Each number is 500 + 25 x the weight over its row's rms, rounded and kept within 0 to 999. Layers, rows and columns count from 0. Numbers have three digits each. The size before them is the row's rms in percent of the matrix's.

# up: layer 4 MLP up, 512x192, rms 0.0728, rows 323-408, columns 48-95
# down: layer 4 MLP down (transposed), 512x192, rms 0.0723, rows 323-408, columns 48-95
# gate: layer 4 MLP gate, 512x192, rms 0.0775, rows 324-408, columns 48-95
up323 099:472523498511573536486491479435546486504504461538525569478505477480461520466492510503536503478479497493535514502452480522532521493498498530509470
down323 101:531495528524521488531475538536490511506477519521502497519456485498491488494501475483488515495486475480466477529509474517511503506476406504471473
gate324 098:499546491505520485472520493511528456512490494499470534515535534501515496457468525477465510544461482526482467474515520489490503453453518487498493
up324 100:491488513499508514548502476520481457478490476488564483522512540511446483510494502478490477502511502534465521518472497525480492434469526522515491
down324 101:500512463513473528528491511508476519473551514519493522511530442483482469472526549508481535480506519485473501514455514521470494497461503452522499
gate325 097:505531566470490511527515508531518505498507527505513516482564493475501520526514519497506481527484496503495476501449510522485480494467516476490475
up325 097:563528560503522503509480488485518482468507497497521451531468527516497472523512545454465524509539520495466509522543541497515570548498499492470474
down325 098:495533474507481544565497495497449516489467491482467499501490479542510496490475457492486526519501509487466512554457522510534500511491504488480487
gate326 098:470510518499515550462488495471515532536502488504489491514523539524495484510551495514473520496447487528475481513534513489494454539458516485499485
up326 104:484507499506488484483522499453459489510518540490504505487507519512462487544469457477498507537505486512503503472485563509513507485549501526476445
down326 105:461503492514453530420534505474503536488495505513496500456537475525481472510484528451519477547500496527446505510473521476505510508517468563500501
gate327 097:501561584515527543502492439458528498472515511498486494482511483500547449502538515503495489514491475518458468496480491508439476484466500509532476
up327 096:537460518519521506523473513510498519484474473515500518540484554465525503491514537531476473549516487500462530483505496537460472520469447507497494
down327 095:519512487540484529491534548513492528488511510483454480469521521509500497477518465516465497492556517448501493516477500507532487514513504474487504
gate328 096:534506446505501545497512511530516452501528478511500496505495486487501510539527513496443510534478508518521486506490513550478517469522481503511478
up328 092:483486474489505495522523554499534508521499527480535456541484552499525484508525482544498548510497525528524507543556529495522537506499448527511511
down328 091:531438563496480511506463479459542519514492528539492556545527529521503498507501535479533516439543472493525496490528476461543540531465508523502486
gate329 096:528454517499567506483486456461503499513481480488515464499488461528515493496504510496462497538523499517486488555501472515518533480506510496496440
up329 092:553550528464483533457468508496518505483488495509509474439487533474509515491486516481511485499504467495523500556474517459506490485537484497493528
down329 094:465482486539503537516581507517500474484501451496521533508510503478453498487506518539500524507484517543514515462520475491468509476490484506476495
gate330 097:487518488488513483477524489514489502525495514509500467539488506532541493519495466498499499556461491462499512477510484506512457516487473487452504
up330 095:460521481503447495484516471478500499509500473484498542499489502482501544472516481497460500524490487461466485486487499484514525485477478476536539
down330 095:512497507517515512481487528557484482492512495540464488488513493522539487469482474444472490476543513480476498511484490526494480487452478489503543
gate331 100:531490513497483528475503504481439535501540508516482522483524466548496521536518515528460464472487470528506480461486495515471460473514520492461491
up331 092:504500498481517524473493469534501507492436500480497546500516506522507514513512477463544500509491487535559510512491535509497547483522529507466499
down331 093:514465539535490536524483524510493505489504524499437485530470487525524511472468515516497529464574473482502536508465517537488480481507541498471514
gate332 091:517540534500490518518477520465518510519463546503544520489514513489508528504515518507527536508474494547491471508496500496529524587494507503521530
up332 087:553493478525444473469463517484498495475511501521520485502485466439486516491485483484458478505522511488487552507450475514534539510490506508510514
down332 090:509525437565487481479508489470489520504529485520509510484496492450500503542487484484473489498567516468456498503504487537497503460517492518439536
gate333 109:476472525485554516470461489482495531510519510510487494501513462469468543511513518519517477485467547546476509464477467504531514517490519464457520
up333 103:498504503476541511506497460491523560499525478515503510522496506470487504519513473452483518456484501446492507503471536476497482512471553505506502
down333 104:490527535461558510504463529505469499542454529445487517509505534538503537502507549498478522481566502532514473494506514490518488494523514483473483
gate334 102:497517512514495504505504507516471428494515481459513457511511520479492492460496532527546512494486513523541514476488457494562518497469518449557482
up334 103:544527531527496509530516491521505507451513497496491537501521466487485457487517488471468436490490496471517506520472504510488515453518502510472508
down334 103:475478502506514471488506487444523492486497520471509532470493483550516500535513496522530517484495406516481522497511548477489513527501534466500512
gate335 092:508458524523522508496521476486517510458543493524427500500493470519490503480506469489517519486483505506518505512476452432484539510483494502488483
up335 094:437491506499466486469520484443533479530467471533501487537533465451475503519496522462493440516508495482487485500431506509515522488528506489529498
down335 095:502514483461494524528487518508478488479516533505512477509470533534457500504521445467491541502466572494477528491501521485494490501468514539512503
gate336 098:486484433505504505517515500532504504481510461510479494502476477515493457494505487493515510473480528509498465500484517507546473517477504497473528
up336 099:445546506506498483456492494517519488561459473499441492508470515504473527532505421477455474499517495515495473518519487481487466496525518478459513
down336 099:462510548521508499497480481472508473495488524482496456505464493495487462480476494530507499482457485479512507496533504501496550492480518464544528
gate337 100:470509527497505541477505520477494495522503470501507487517533483503442528443516471496515547491441461478518485537510497496497524534468511459500447
up337 104:467472504482537499520472474468529497504452515529459482528488512502492479507495466513506560505512522492477494491517475484452538489452509512482479
down337 104:501507478514501537489533468500502454485528468520513463506468504517511467501490485486490513474485550512476515484481482481465528479475506536515525
gate338 107:487541513497544530470523493550506569509532495492502497507524497486492503477519498508493454481420494464535481479518495496498467489451524504537544
up338 110:470447524546492479504548525524517518544517494480527502527543465524524512519508488487497506489516464485521511491498519489488506462504484485476503
down338 109:545486500495518525500504505504514515521579540507534484469453550498504546502509505489521435492485496479484493514490533492491524506504522510506460
gate339 105:532490506513535481491517466493509511494494514510505539463471477538480450477507489524489500470502498550483475518500489515566492489548468491511480
up339 110:535477495521490456509531500506504481529487502465508505522472508499490523488461500501520471498549446555449459496516501514528522484507497477489488
down339 105:480485527478526547519483512538521516481485475482525497520525546490514519516509531470487517537457504453505524503483487498462479513442497498465469
gate340 091:508480524494537477509505499550528535471522480514514505518499516512523551457532519499497494523505508488532461516472496493539539511501472510513497
up340 090:540495512501499500519485526520473499486510467497493472510554478477516462490502457510504481474516500509510456521501528516458501486452459478458499
down340 090:491529528509506531484535500520486475494486528474507487535558497498476486495448500475513457529532461501500449508483492493472506474486496524498468
gate341 097:548482526502516469518491506481479512465520517509473490491477476506480530469486542479522534481488468500472476446492472530519493501499510482522467
up341 094:491468496528466517458478516524522491526522494465497503488488563557517479511493490519533515494498492528518469478529533505477468500454527506478481
down341 094:544480472505492459461504464475516497526538483497560518508505487482548497483477510500456482543485525474504479518472522490520480501489502489494466
gate342 104:477496495492449498510522505524489497499519520529466480486480522481455465495583500491526512494493522443477454512516504475516532531465503522529483
up342 101:501522500478461542482512484486529480459466474433442473464504487539481499491516502541520532510502498504563474530456478466508544536539551507479494
down342 101:507504485502502503504477493478542460496485520504491496495544496531448482484500505493514517482524537514444510512467527496514476489505488546484486
gate343 099:527459535468473506526457519478517449478508528519482524460496498478472508535487527497512519533505500522495543497497508446466510475470516476549490
up343 100:493480549496504493494514493484562453544487468527552513457523463491487504469519503504514495526497511509475477502525459450535508563499538469486473
down343 103:529522497514465508552453491489511467487543504495461517468507492494493532504436500544497506462567516489532491525530553544488451481496512515534515
gate344 092:499505513468495557516518507427501479532501510519475470499487512499447517458518491500495514504479487496502449467504493460508539518502536502525445
up344 097:466492507539458497504471465484508516492515524484466552507488475540507473550518520517502508532482518496496523492477520521545476491507473475479469
down344 097:508535505514511481488495475491537509490499499521516533432505522510529544541499509488505464496497487524485541531468523537512446478509502496527479
gate345 103:509495507484533509459491493502476529446447519514440460515525505530484516540475498509496491494495526440512482537506472542512503499482507473490536
up345 099:506544495490525475469496526479508487484494504501574496510517501515528523526510516515468493505509512475516484502467510520475492486478503491503518
down345 102:484472482525489472483456493500494473466495516487448519515497512549471493530454504497483506475577524501470490502508516485490503523523518491488494
gate346 107:503493521489458554523509487512499466485497501448468528514481500507493473531527475490479499494497512506500466495487490477574553484468497489515531
up346 106:507502526496533510471486562513462481506487444495535500532516481473486526511477514556540451505491518516454488498480505512500484543518519487540496
down346 104:481507454499507497505464494518470456403498522517535500492497510510500527528468497524480467512503536543506484489552549514540505499498518500479480
gate347 099:475478529507505469512471465532523521523534491471500515530441496512500525507539499487466483501486484485515538465451520499509487487454504503487487
up347 097:488517500488519476511560498438478503527517500495454494483457508554483532496474493511499525501481486444484473495489505484498523518497485513512504
down347 097:555482490519461483533482544514485492477489506514462547515533474494520510519485497496503528535568502476514456522491522508486481523506520521507485
gate348 100:543465492500500514504522507469481492513540486541494477500514498525474513499532475489498468469469458505491467481486457488513488510554477455471482
up348 102:537518523483485510487486499462490466533489504534511474514472451505505509548519500505452513503513478500522511530483463471507491516515498485471513
down348 099:519521485467485523473477511501495549485559509470529484458514485506528505543519518474511506508487557529471494523505521524497446508487500548505515
gate349 092:476486477442495475485534535493509515488512473526517499482513490506505481510527535512501485493502487528478547494520506499496558517505505494486469
up349 095:491520508470523504491488496525508488495467477471519497511525497498512493499493518474519530552479512518518463461492505463492515462520557478500521
down349 099:544512485535517512496480470488491521494515535524447485515536502470517510478481528524474489515435523496511491461502515472507500512496527511508489
gate350 096:490458471530511517492501505557498508492467541544547488481502491474490475476546509515533483487524535488470521511539544499470513502422506500486464
up350 098:474522520476502508528505459477537514497494534493481509466514527472506471502469445488482494479522521515551487463546466491509467443530489512501488
down350 096:521510497504504449493510440503522518529503529495499510493488477470502485510483504503503508495498509465547510513509528518472506538497481532488490
gate351 093:522486515494517496526488485496475521458517523531505419527466527510492524486463531468475516516483480498460506486497484506526501531477509471531477
up351 095:518499511498521504480479514458499547512472524492507532525490506548454527479495505482499494443478482511481491478509503494508455504509491460520535
down351 096:490478483485544495518510512520544474564522515484497503531500484509474511493509541511484516507442535523486514466505494426516502538482530491517474
gate352 103:457520524528500534483504538480529492513515517484498468515472501463463468497538494508517518524445517503516514474520455531476500457527512479469525
up352 104:492477500457482508523429520507506490507476507517442496530474502496438505501485515477482506509524480529514538481557454521468496498470534513511548
down352 101:494473510484502472497481485491507533536492515493557514506544459524524533532530498500482465473553470482458468487502483479482480507503457545504476
gate353 097:512491423505501491570506477449505534495506513484483494491529471549522498483525479497445531520489524496511493437498495520550467521494519504498526
up353 097:467451510496519522539475531477485523439496531487462533465486514485449531535535497473473489503487523501483526528513536501557480463511473505499516
down353 095:488508523538482480528543502473465465521504512503488490490463503506499522524523529496480525479540527468529489505521483481524565522518514527514513
gate354 100:486492520481514510527517553495464518510518480526481493486487507452490531517536533492504501512462496491480490504517517527515515502496520475522532
up354 102:465471485541485489507545493543489480511512531474487546499513540532537476532492515489459463488518506510466506520491521514493534511432550485494471
down354 099:495482467495492515481495517486584503517533483501464479509474493472469499477477520471523471511446468522511500539514478472466479475528500533477530
gate355 101:494520455527549533527498475502483481490554529463494471461523467488513488503540545518436521502476515498501516500527487491494478455512545525530480
up355 101:502496494499462487521539483506485521500542510497489544525509516535485565487526516470509491473504498454510494495518534511480479490523508501495521
down355 102:510499506464530470461435470517491476534499468486504462482495511558524461539491417552475502514509485509462486485517530500524543500495498492480501
gate356 099:582494484484492506499474446460501524530513531530502499510537500497510522513478523505491470467478520476509457528530516448553495538481540480471492
up356 100:492549527540496498483496475495477508505490469519520520551467529476564528428506501532528486460534525467518461495443506479492504474525484491539484
down356 100:498486493495477511511520516497474493513477516515496465468473495536477499472512474492507508486527512520492548476448529499484520504498501537521518
gate357 101:595491512507519502523566508522485465496516521517491536535515491499518519476477501507514498532488515505495515510508531478498515579526498485448452
up357 101:478445530518477473493511536485469551515492493525463527477503533494519521470491522511523532500504504475502490495493541494525477470450437487501469
down357 101:483516512500521505477516485481500496510474476502494511527490535545527479454454512513517479534522470521479490496517483527484521498473522521481561
gate358 107:548510501509493500465498497479482474478467464511482459450527502498478471509521501531466518487494515497521487481526439505589477529456474513468477
up358 104:475493505497534518478516488516536475524486493480525465526474520477515532506524509450491505500484496568470517522481502488542491500536485521456513
down358 105:539493489480499526472533470457497480520535513452488483539530520494516499512524506484505515480390491528465489497510519516505533502481489506505497
gate359 099:491516521492510517482513484473514473503462512498502494444522511485481505508519485526518512461494510499511487486505520540494455507421477573516509
up359 101:533491531475529552536486487458504507495477478499545492510497493552526512467500503487487504492504517486548512514508483490457530480531488502441495
down359 101:548482514470495494557512482516567523478542504513521512478518502471493523484523553490543539497540536496501505515486491497486512490530495487488529
gate360 100:489468499525480503566582526475511494523530498502483506510494483540517472515551543516463450560502506491468547508490483558507489486486510512472502
up360 100:440515501493433490502507519487484498550491501469539463494496497495474487511520529482435476486482456499489499476472518522506484533522517511501515
down360 098:542526503509486485513498505509530486459460467544471517441489498464513480525497517517505490504570508519463496517530483479489495539451533514499476
gate361 099:499517548469506537484478472507518478520530578523503521481497451483490525482513513475488497513490424509470510483521493519534487508499536527491462
up361 104:501482505491489534526473502543495484484489492503499474514448474508505527483514464486495479524528505480509506463515476436445475485482510528509507
down361 104:550484470549529461471498528469457504554455498507524490494488469488499473459472477512478499491519483494480517488517522465494513512493494472490493
gate362 106:487535545493529490492516496492478525479499495513474485512506532546517500473510502485451483498464499459504491504472494554489461497487493510459497
up362 104:508513475496505500497490498543495528509520517524448463525523517522489503515533481490466488506491430444535513464495523478467465483494499476481521
down362 102:494536487518520510475509467485495529519521470467504515506516505525533508487497531499526470510539503510502493529460467508507488484507451531468510
gate363 107:494490470497526489477533484505475505506492488464507511484475451518492497541492511465473538495508519520456494523479429498507509508491506492467514
up363 105:520513479497521498460466481489488475447488445497498490474482513489465488517493472497500514491499520465535510508517516510513534506491498469493513
down363 101:496506521520508494469520506429513524502537461531466493501499471485466514485500491506485489486484489484474517504502473468514542482494491534517477
gate364 102:511532522514494526461536476491495486485460519469501455477491518511519543483475568480523477511458495503442428491508511521480473495491520513497461
up364 103:508516508514560460500524486494527520462508565499512485479502520483540543539488463487468504495519507501510471471481464503511509501520526499515515
down364 103:486498526483523508465499560578526524451526507507529523507489532458511511478522465538495520501496554488467524495522491523468497493520498506488509
gate365 096:440518527502508456507502462501515497470465530460523518484510496492484517464520493502477480495496503484481541490479449525515488534463536517454511
up365 096:463509497476520511488458518512522509505506508486527466522514504518462527494532499484509518500522493529493498474473500581479501533487496520509528
down365 098:484496486537553523554534508480503504473540505519446490486463540506483491493449552522507550514477490521480530500482480495504508548484524495510512
gate366 109:458474528474529509534499520525543500548512490514534505478526489504468514522534480544500470504478517470489505499476545511467477528506501485505430
up366 103:485517534480527507491471482517487494518478576468486495514530508478458507514495545555511487496498493537495496486523502471527493503514502496501479
down366 104:495498508508468479482502455529523471507455542501483516538485519493508509470471503499497497500565459525518521494484514542488467475541480484520495
gate367 093:512546492488505500501549490483464459522491527496513505498504507476504526485550487496519492502500486506443496495464468510486487521493482477494457
up367 100:487520494529525521505514489492513506484513453530506487467496475486546517455443516457505482461492480521484489544485457500511489518524513430515476
down367 100:492477458491527516444542503523500522501539475528493488471476495528576524465473544518515461525543521468495513513491467511482513551475522447527493
gate368 107:474525451493486563502536456497508490524514493521475493465477511518538482473499499526530499498498477498459471500522534534487514516521512465572485
up368 103:482525497545507529517503482534519507480525495540487471477458539515491528491482534499527504489510527542456487491531516487472483519545541504486458
down368 101:488491482478500546473475524486487501497492495528498509506501500480467480495475544434502498511504500485476519547487522522532468497503497480516549
gate369 096:464430491546494506508513483500489515475523456497513512522480524491503509531519510517513474537491509490487478506519468531519473533537546536515492
up369 097:478473516495508491513504492475516501504497486505549462505450497538530468487519495523496547489519505456490470538488518505504533506450490491440474
down369 098:503524505499470462483545466487500513497492522536524510489507494519490526509491463486488502515514508518517489532491486502542516490500517467491478
gate370 104:531494538468535491485546493516494481546504477494521508508554501459495433538469541497502474513466485481477519477479482462504515492507523458491509
up370 106:505511502558489522523445504490508483496523538460523535455513548494526452504489483512482483506524464487529494482436481515509536474492514475519486
down370 101:490514538455478486534488533511507480512472474485502461501461494487501496544492502536454522504482549505488480511493507508548549452517496539483501
gate371 091:517495457501514474475494532487462526504498531510486478481486470466505493501463459486478501487502471514509507486485499441516486502499489546468500
up371 096:510537458524521484468537493510498503501529455483510488461501514510550517461468469535516513528498511512548498485533534516494492523510501521480493
down371 095:482453493486531511521517534521491442493450515529520497535474522508518500542444508469459501509522474507480481524475499466486475478492501533477517
gate372 101:508568544500511556493497467491497515537531454481530481483496563510531514506484528475463474478455463477501502537494449478519511485452525486492530
up372 103:489496491523548485528490453474471527488520528499482508482505483503476443503469500479505468507508476491524549499513522483488502504532499525496487
down372 101:517502505477471521453485510501535503533476494435517527511467491548515490500482505498522566498417530508471455495504513512471495485510463480483495
gate373 103:492504513481480518510527506535472524557516515552502490482513539471455493494558544520515504505465484471493470470525440507501477508496509490531460
up373 099:559509513464510519474523492521472498478508542461504488496506475490517453507509476498481500459491484498519465523486461518514499491500451487511536
down373 099:510486528497510469508479480473507498446538521487517437466474470534489532526488502474508500501529509481438517487523498509440502485478494490485516
gate374 096:508512507506516486502551493511479464474450529473488481526510514487523531493471535517481503457496489505512544529525461515505503491498535518489527
up374 093:565523468533496509527527516504536462502517538469526514471521481479487509457522520516502475519497496473462475525503526511522503502455489477547457
down374 094:525510501541482484533490524522543502509495501520510516523481510485550488492520501515517497466549503509483513500503497511494532522528504473497516
gate375 092:499526523503510509481499494500539477506500525468509538474478477531514456508498498545491484499491516492474481449523526464535522524541503542481503
up375 103:482498463477516484489506463493520557559506534491527508462546531474510502510442540514516506495539477486536502527500515482489464502484507506484477
down375 103:497504522493498463495522515482516496460478482523467504486468541484526513483516505501513517495541506503531505550529497502481476498514521484526494
gate376 104:525494499474546536475544467556522470520470491511521569488510464485483489511544518509493527503474485478490495509555487489477503500447506514551475
up376 107:459521516476505538487494543475480517519494509512497504502482470510494510498491481540512519552468484513482474489507513512498523496467457497515542
down376 107:501512506521516519526531456497531437511490441474462479508505467522526492505537552527508520476526502461516488515502497509500475488498517479493457
gate377 108:506504492478490514519505470484467477536525494476524500515509504527508498489509479495430535502483499513501484494531527508452517464455502524470471
up377 108:515461473532528486506510474493518461533488538519463486466519498506496494505521490483495534480518503518536501502502481513475548535504506518510472
down377 108:523459542509464452548513521487519519489518498500513464516462483556501491492504486527528504493602492503476530470498512532526509507496490508459510
gate378 095:501491477499467484508522535452478545493494494486473504541508511488546496502463507499515451491432521476482456506472470528534471480517497456509509
up378 113:465486520485493485484500501493486486532459553475557492513475471454473525474511489508502486482501516472474491524472509471499486493501526493480471
down378 109:491496489530536544474531511533499517507492534501535468523498467510470491502494456513505506547561513523465513534500487519455498535478513510508500
gate379 107:544507500474493525474509477485491483452507487525485485498543524510501473495503541498554508473453524459494475507486552529528479535493501510524482
up379 108:537479510511484506504466473503512483501509522484549465452483493507487504534483467537516540502501575498485508561543474512486509516507496541455513
down379 105:495468540530498479477501510544516464527496509485530501500504509481540491510480445480475522487519519478478528538490527487495515515528512496505519
gate380 106:492490541517485489481524520527485509532499520544492470484528496502508466513522511481451504514474476508465545557460486518521500497482551470496451
up380 105:474523464477475496488464504503560483480523471477499485449501493496475518477489497522487479510535487496501526531520475514474503493503486536505526
down380 103:461476482520495486480515492561499494527506473482487503513542497510508446506519512486501498527417489532477502500450469474488489501501515494490523
gate381 096:511504525498491515502507473487506550517518504531489514493520503450507486436493584472475506531474489485484520501500496506549480548465525494532478
up381 097:520473498494488516552503511475513521476488496515473471514500488492497504547510512500530486469503498479483499480475535550491517464491482470499521
down381 100:511523522512431483476457575489520523498497520532491510510530473544469520500530483456509505469514491524525515474511472509523504533524472451487542
gate382 108:475499516533528492480541496526463501506481490481533516502531513504460459524538469522495495483489530513477474495536491544524494486506479484452510
up382 102:507514528493496496545547511516491440509462474469509483558527527510425461464471523514526493473507488513493480496509532501506498515495515456472500
down382 103:544496479527493456537475458484509490498476500517510523494492512492537486538520511496563505481543495484531497479492518499512468507521525519522471
gate383 099:522497483532493489494497508477457482498459507520533513513488474534553525493491538525482517512480516529522516524495473539481528494485567520501531
up383 093:520486512520533497521441487529529507531461519528458503478511527516479501438522496490461510518494490513503519500524492517482502464485493501590517
down383 096:502515476516489530543520478521458509520509493476526516490491519469547510506510525528477496446411519519520481504516489498516481564486533484480528
gate384 097:469519490482524493493489529470523510525537519511467556501505527512455497531537517443522514493471497471486464496521496539531475499477495507477486
up384 103:469519521458505509492497487512525511496504504499521470510484489462489519548507461472505494496463454497517490496498494502501487520435540479470545
down384 106:474493508515512489474468507513494519526494474493521527487526519538501536505478555509495452529544500499476511485503527521560459439469481477500481
gate385 107:520507496545522491487482496505517458490497543485486521506530502520535478538484482520491472489507495526477527475516467537457442460530565513465504
up385 101:503527528437535548528491535543482539500490482503524536488505478478476508512530491437529466541480449530522490470508479496532480518521480458506518
down385 100:530506473521478438464489496474479483480525527500495533520511500517464519499449498546504477474576501524502516521487485505486481491473556560510506
gate386 105:490505530514448517517480442507470488557506524474552512484508535483484479467544482476453484487466480515497524473505512503486472502510534490498461
up386 103:514479494513529517529519511501503486523520505482483484473500512484484514451449514474457491497524490489465500511550501532515490505509509501522509
down386 104:460479483497497508521529500513529555484535513493515547460493501499544464520494480476509485525499549466529504509451504524498479485510471537482483
gate387 099:494526447464445485446526514442487473517507494504498509529548466507517547505468534512470484488471517534533476518526528478567476515469509546489469
up387 098:508509483490506504502519532465472446465480516500453546483495489465503503506485490472491509528517534490488541476483475473498442520502480476496514
down387 101:504492491494485534500521488481534489465514529476520567493457526493495488488494497491496507463438499505523474485494529491521555487502489478484489
gate388 095:494530505481547462492502493520505505509477505487477503477491482509479481421555494476468492510521483454501516428512504494504513493486473501459490
up388 096:473498437484490476505497518485486501488556488494546540516510530475488477468478458528497498498497493503496501503473483529481478550510482496487466
down388 096:557477492505523486475502491503493556523473496523492536524492488552468457513500448510491462518555473477507474467480536494505525465467496490512501
gate389 099:496532513512485447483504498482537480473496535488492481542510493516497515513492521523525461529502469472498521485452484492492505515498549493505498
up389 103:510476488528443457492469529465508486511494479496483481502491547492468491501452520515488473485508497522476478481499466519465535511513511495468464
down389 101:509510473483547499506495473515501531508494511512490502487472485459522522497542488473484497530549479502466503485556535518535490476529469532531505
gate390 095:486484506460498539501498501476535476501495538510441529460539527459481528504510474557531476540503524505519504507474501481493484516499546481523480
up390 098:476478489500473506482525508483453496488464482542508532499474460516522514503511497481497492530501540467563507492459495503509507467510516481494504
down390 098:545443501541545500483553536491491509524509473489515525535484491537529537489537527511483515528549553474449505500472463510530521532458529481512444
gate391 092:527551498482531511507512509480492505513483536551459496517492495508489503463455496508494491486462506475511500489501481547462477531504538508550464
up391 097:492518479507480470507507507460479515462460517507426509484506528480524493512495510486510477517513542510521484539489515493529466439470495486456512
down391 097:498511508459517510463499531460500462471520516506505446478548544502541507499525493529507534512452506511547547508475510499551474508516507484493451
gate392 093:535500498472508547465490463487478531529489509458514471479511465503485497493507491512476491496487416486474501514504504549519468525537515507481507
up392 094:445502503486504511515509496495475493475500508485527486515529517467540450547515536521476452493490524518526537432472520518508496525515507466500508
down392 094:498515457503473492490498478463493514554540454457499501479487514479488528489490527527495463460518465482501542441475527563486505517503518477493513
gate393 096:489502496468531504465477495541533506496535490549517502549502548519489483498502504460489478500490484512479556518483506537532480474529543522488486
up393 098:526464530496410466501480575516486520553484513479481464510521487518479491531493502467522475517476504504514530477555516515534477525549505520467503
down393 099:495495500535519506476518480527436490545485531456506478496533472498449485507449505535537503515451463465538495508464547444480524507527513479525489
gate394 108:481512499532472498490523487484472470470466496500529499500529469479461506491542487533530498543490521524478498490523509539510497512501510510500476
up394 100:490482519496496507513482485491526514486494507459518516515502544510425529495479524537496544455509536520470553520464507525460490480495534508517509
down394 101:519511461500502454540474518514489513510498476530454460491515560509513448542491454507496502483559499501526513494499494526506484511514491527461499
gate395 102:528485487513460482490536494526493509476459467529468510527456508477520550486493516518477517505513521531522442527488471501556529532536529479473468
up395 104:541561441464511517437504487517439515488448531509468511530475450498498501492498539510458510519465512473474521504536500503516500529496505494507465
down395 103:432497461509501516525509490483543491471462492494545478521494482458537507508526487529535495519394495528517481506505484493518521517547534488482530
gate396 097:508468475479545538506471472518501536485494492505506487510491471510543487545470496510468510477495556514473492489459501467528443483524524503486501
up396 103:507532487514485463475472494496452503492529501481487516511477507518522531539491510514489521488507541514482511481483507507503515518535500503491474
down396 099:499510482508515505501510491483500519497479482455502548466491491482476500506500488518505507512470483526526523487460467445500493490484488484530493
gate397 105:491518484509506543509500463514518492499471511468522457502504480488456534493540493536516448480483518497552498526548508510512456486462519503513486
up397 097:513481466512556496505541503535555516513475491471499562511476512545489496484489518497467488509512490526483487509507479485492524527485451487483494
down397 100:446503483502516496480478537526471501528489492502522536494531481507466493507488474539511461457461530471529504494484501445470513478479479465502492
gate398 104:521508481486506523489526477503518476516494492461516471488535524559486498508489460553464481535504462498513510450490520523504460465497466517479504
up398 105:505475537463514496511508518470484535504462546508520539483481469487529499489483508484440528527505549545488462474520493481491434505468494490477473
down398 105:453517492523512539545467526491479482480492507511502487509448471468503537484531503492457528477473525504458490508503528498534473541498505505496513
gate399 097:502489462487481470503491535477522507478542522451490545492506502498474482478515516541512525512486526494489531471515512504482494495483479524488465
up399 097:580542508541515497513498488495532481518507527503525502510470528537517482468495479542479481477518510470501476491502524490516528485471520481470537
down399 099:501461507491498508475541510507521520463542526527492532515495524520516515507465458494461456518510553508520460473509490544492517452524507499484507
gate400 097:498480469506447517527471509536469514525511506503507505472524483473485513550489496511502471462466491508530488512479506516488493485494493440480518
up400 099:510511499490519505488597503491513541447490513510466522505524486447523465485468518535464492527490492508519546443491476524503483496518510505514476
down400 102:507525484517488499468525481454469502487506518504491469514499502480541487529505474511484558470400470472487511515528488484475467507510500532465498
gate401 096:550484531480510455560518523460506405466470532466506472468495477493521469512500489473476534527524468472501493497488483494535511506485511503546536
up401 096:500496526503498500484530488473502486489481509521508529524507469487508517498454553516432455540491479497517511460472493482464532504495506485491524
down401 095:540467491509435536512507479489503496493496526497493506504488519528485468506469478514523524508468512476539516486475508533490486465542511483491545
gate402 106:513486482491491474499520516523466498511481490552528495501513488483522508520528541449517478509488513483480508424472490543467480470505516478511516
up402 103:506508508514459462493485488451512493496512477497484546495496515553495486518467528501510467498523480481500490506461513532532509525510540506490482
down402 100:495509526514491493516455479506524486484534478486499496534504470476497480520507484540509493453609533533479490496517486525528530507507488480507499
gate403 103:543469515442540481496504467509495479532491519534520508526501511510515527522485513516504523513465501527471500464522433498533492484476530533516520
up403 103:474509495469533489477488486490517499546482448504477510477564501493474481519545517491542481503486475510557529512530502489496515525501481476520473
down403 103:480526531513500485495486521524537471498472510463462509489513547466522510502440447503502428507491519520477467506491479484513515535510511462484535
gate404 100:487518473527466524530488503490498506550494510547504499518528469488447524515484508520522498493465523461482535482523514509497491515497497485529508
up404 096:521506499510475458491498472499533503526561483516507492512481508470475537478497502517538487473489472513510491521477497516519537510520485569524522
down404 096:492456517469506522489504523497460497530491522465519478496500485505511495529500486509510432517573439515456493480510460527492506479513457490483523
gate405 101:478489470547478519488551465504491507536483453482533511470518506475475498488495495531521503479469491431497471512483474512534545499524528530466465
up405 101:486450528535465492492494508533549514506517523544503498461463487479504489518535465478489503500498482505485469498547496463509497465550536507498539
down405 100:474492539507535501547533517505502505464482515482461518529495525481480483518468537526506551521493494529528523511466483539498506521476525475506478
gate406 098:506449536518508500530488508509524433499470488486513500519501551495497488516493562542488541469471527507481521502496469538533496517474531525488507
up406 092:540533515519521459550477509523532481500478531476505500536457512523541494505477506492497530481533503499486484507511519505452488517492517542490555
down406 097:489501518485506479512481505523485495461520511503503500490530499491507519476530499525452529499506522503487497472517481500470513486562476514479511
gate407 099:491524500511519545550492548551510532528539486521515538556527514512480432513486539504557467461454492507502468478475486530530471504491535488518529
up407 099:519496507519492485485455513519491510512477505517450521521520526503419555507493486474521519524466505505483503511477479546494498513515523502454511
down407 102:481486498501492472488475476491499479452508520512513507476511495516540554509472492501500441540507472510498494460496549535482475534537476555536495
gate408 096:482503557539477517488516497472490486475502494514519482484490520484477492460530492479529531508474529505548507499446464515556507507467500535526490
up408 097:471486476483507497512519475476501479469475493492519516507514529485514528469481504501476473537519525484541471482546492497500548487475493510493529
down408 099:525514507480495464506508514514495486493497478458496519486457485525432470509503502522496499472487485517466499517503533473497558518511505457481468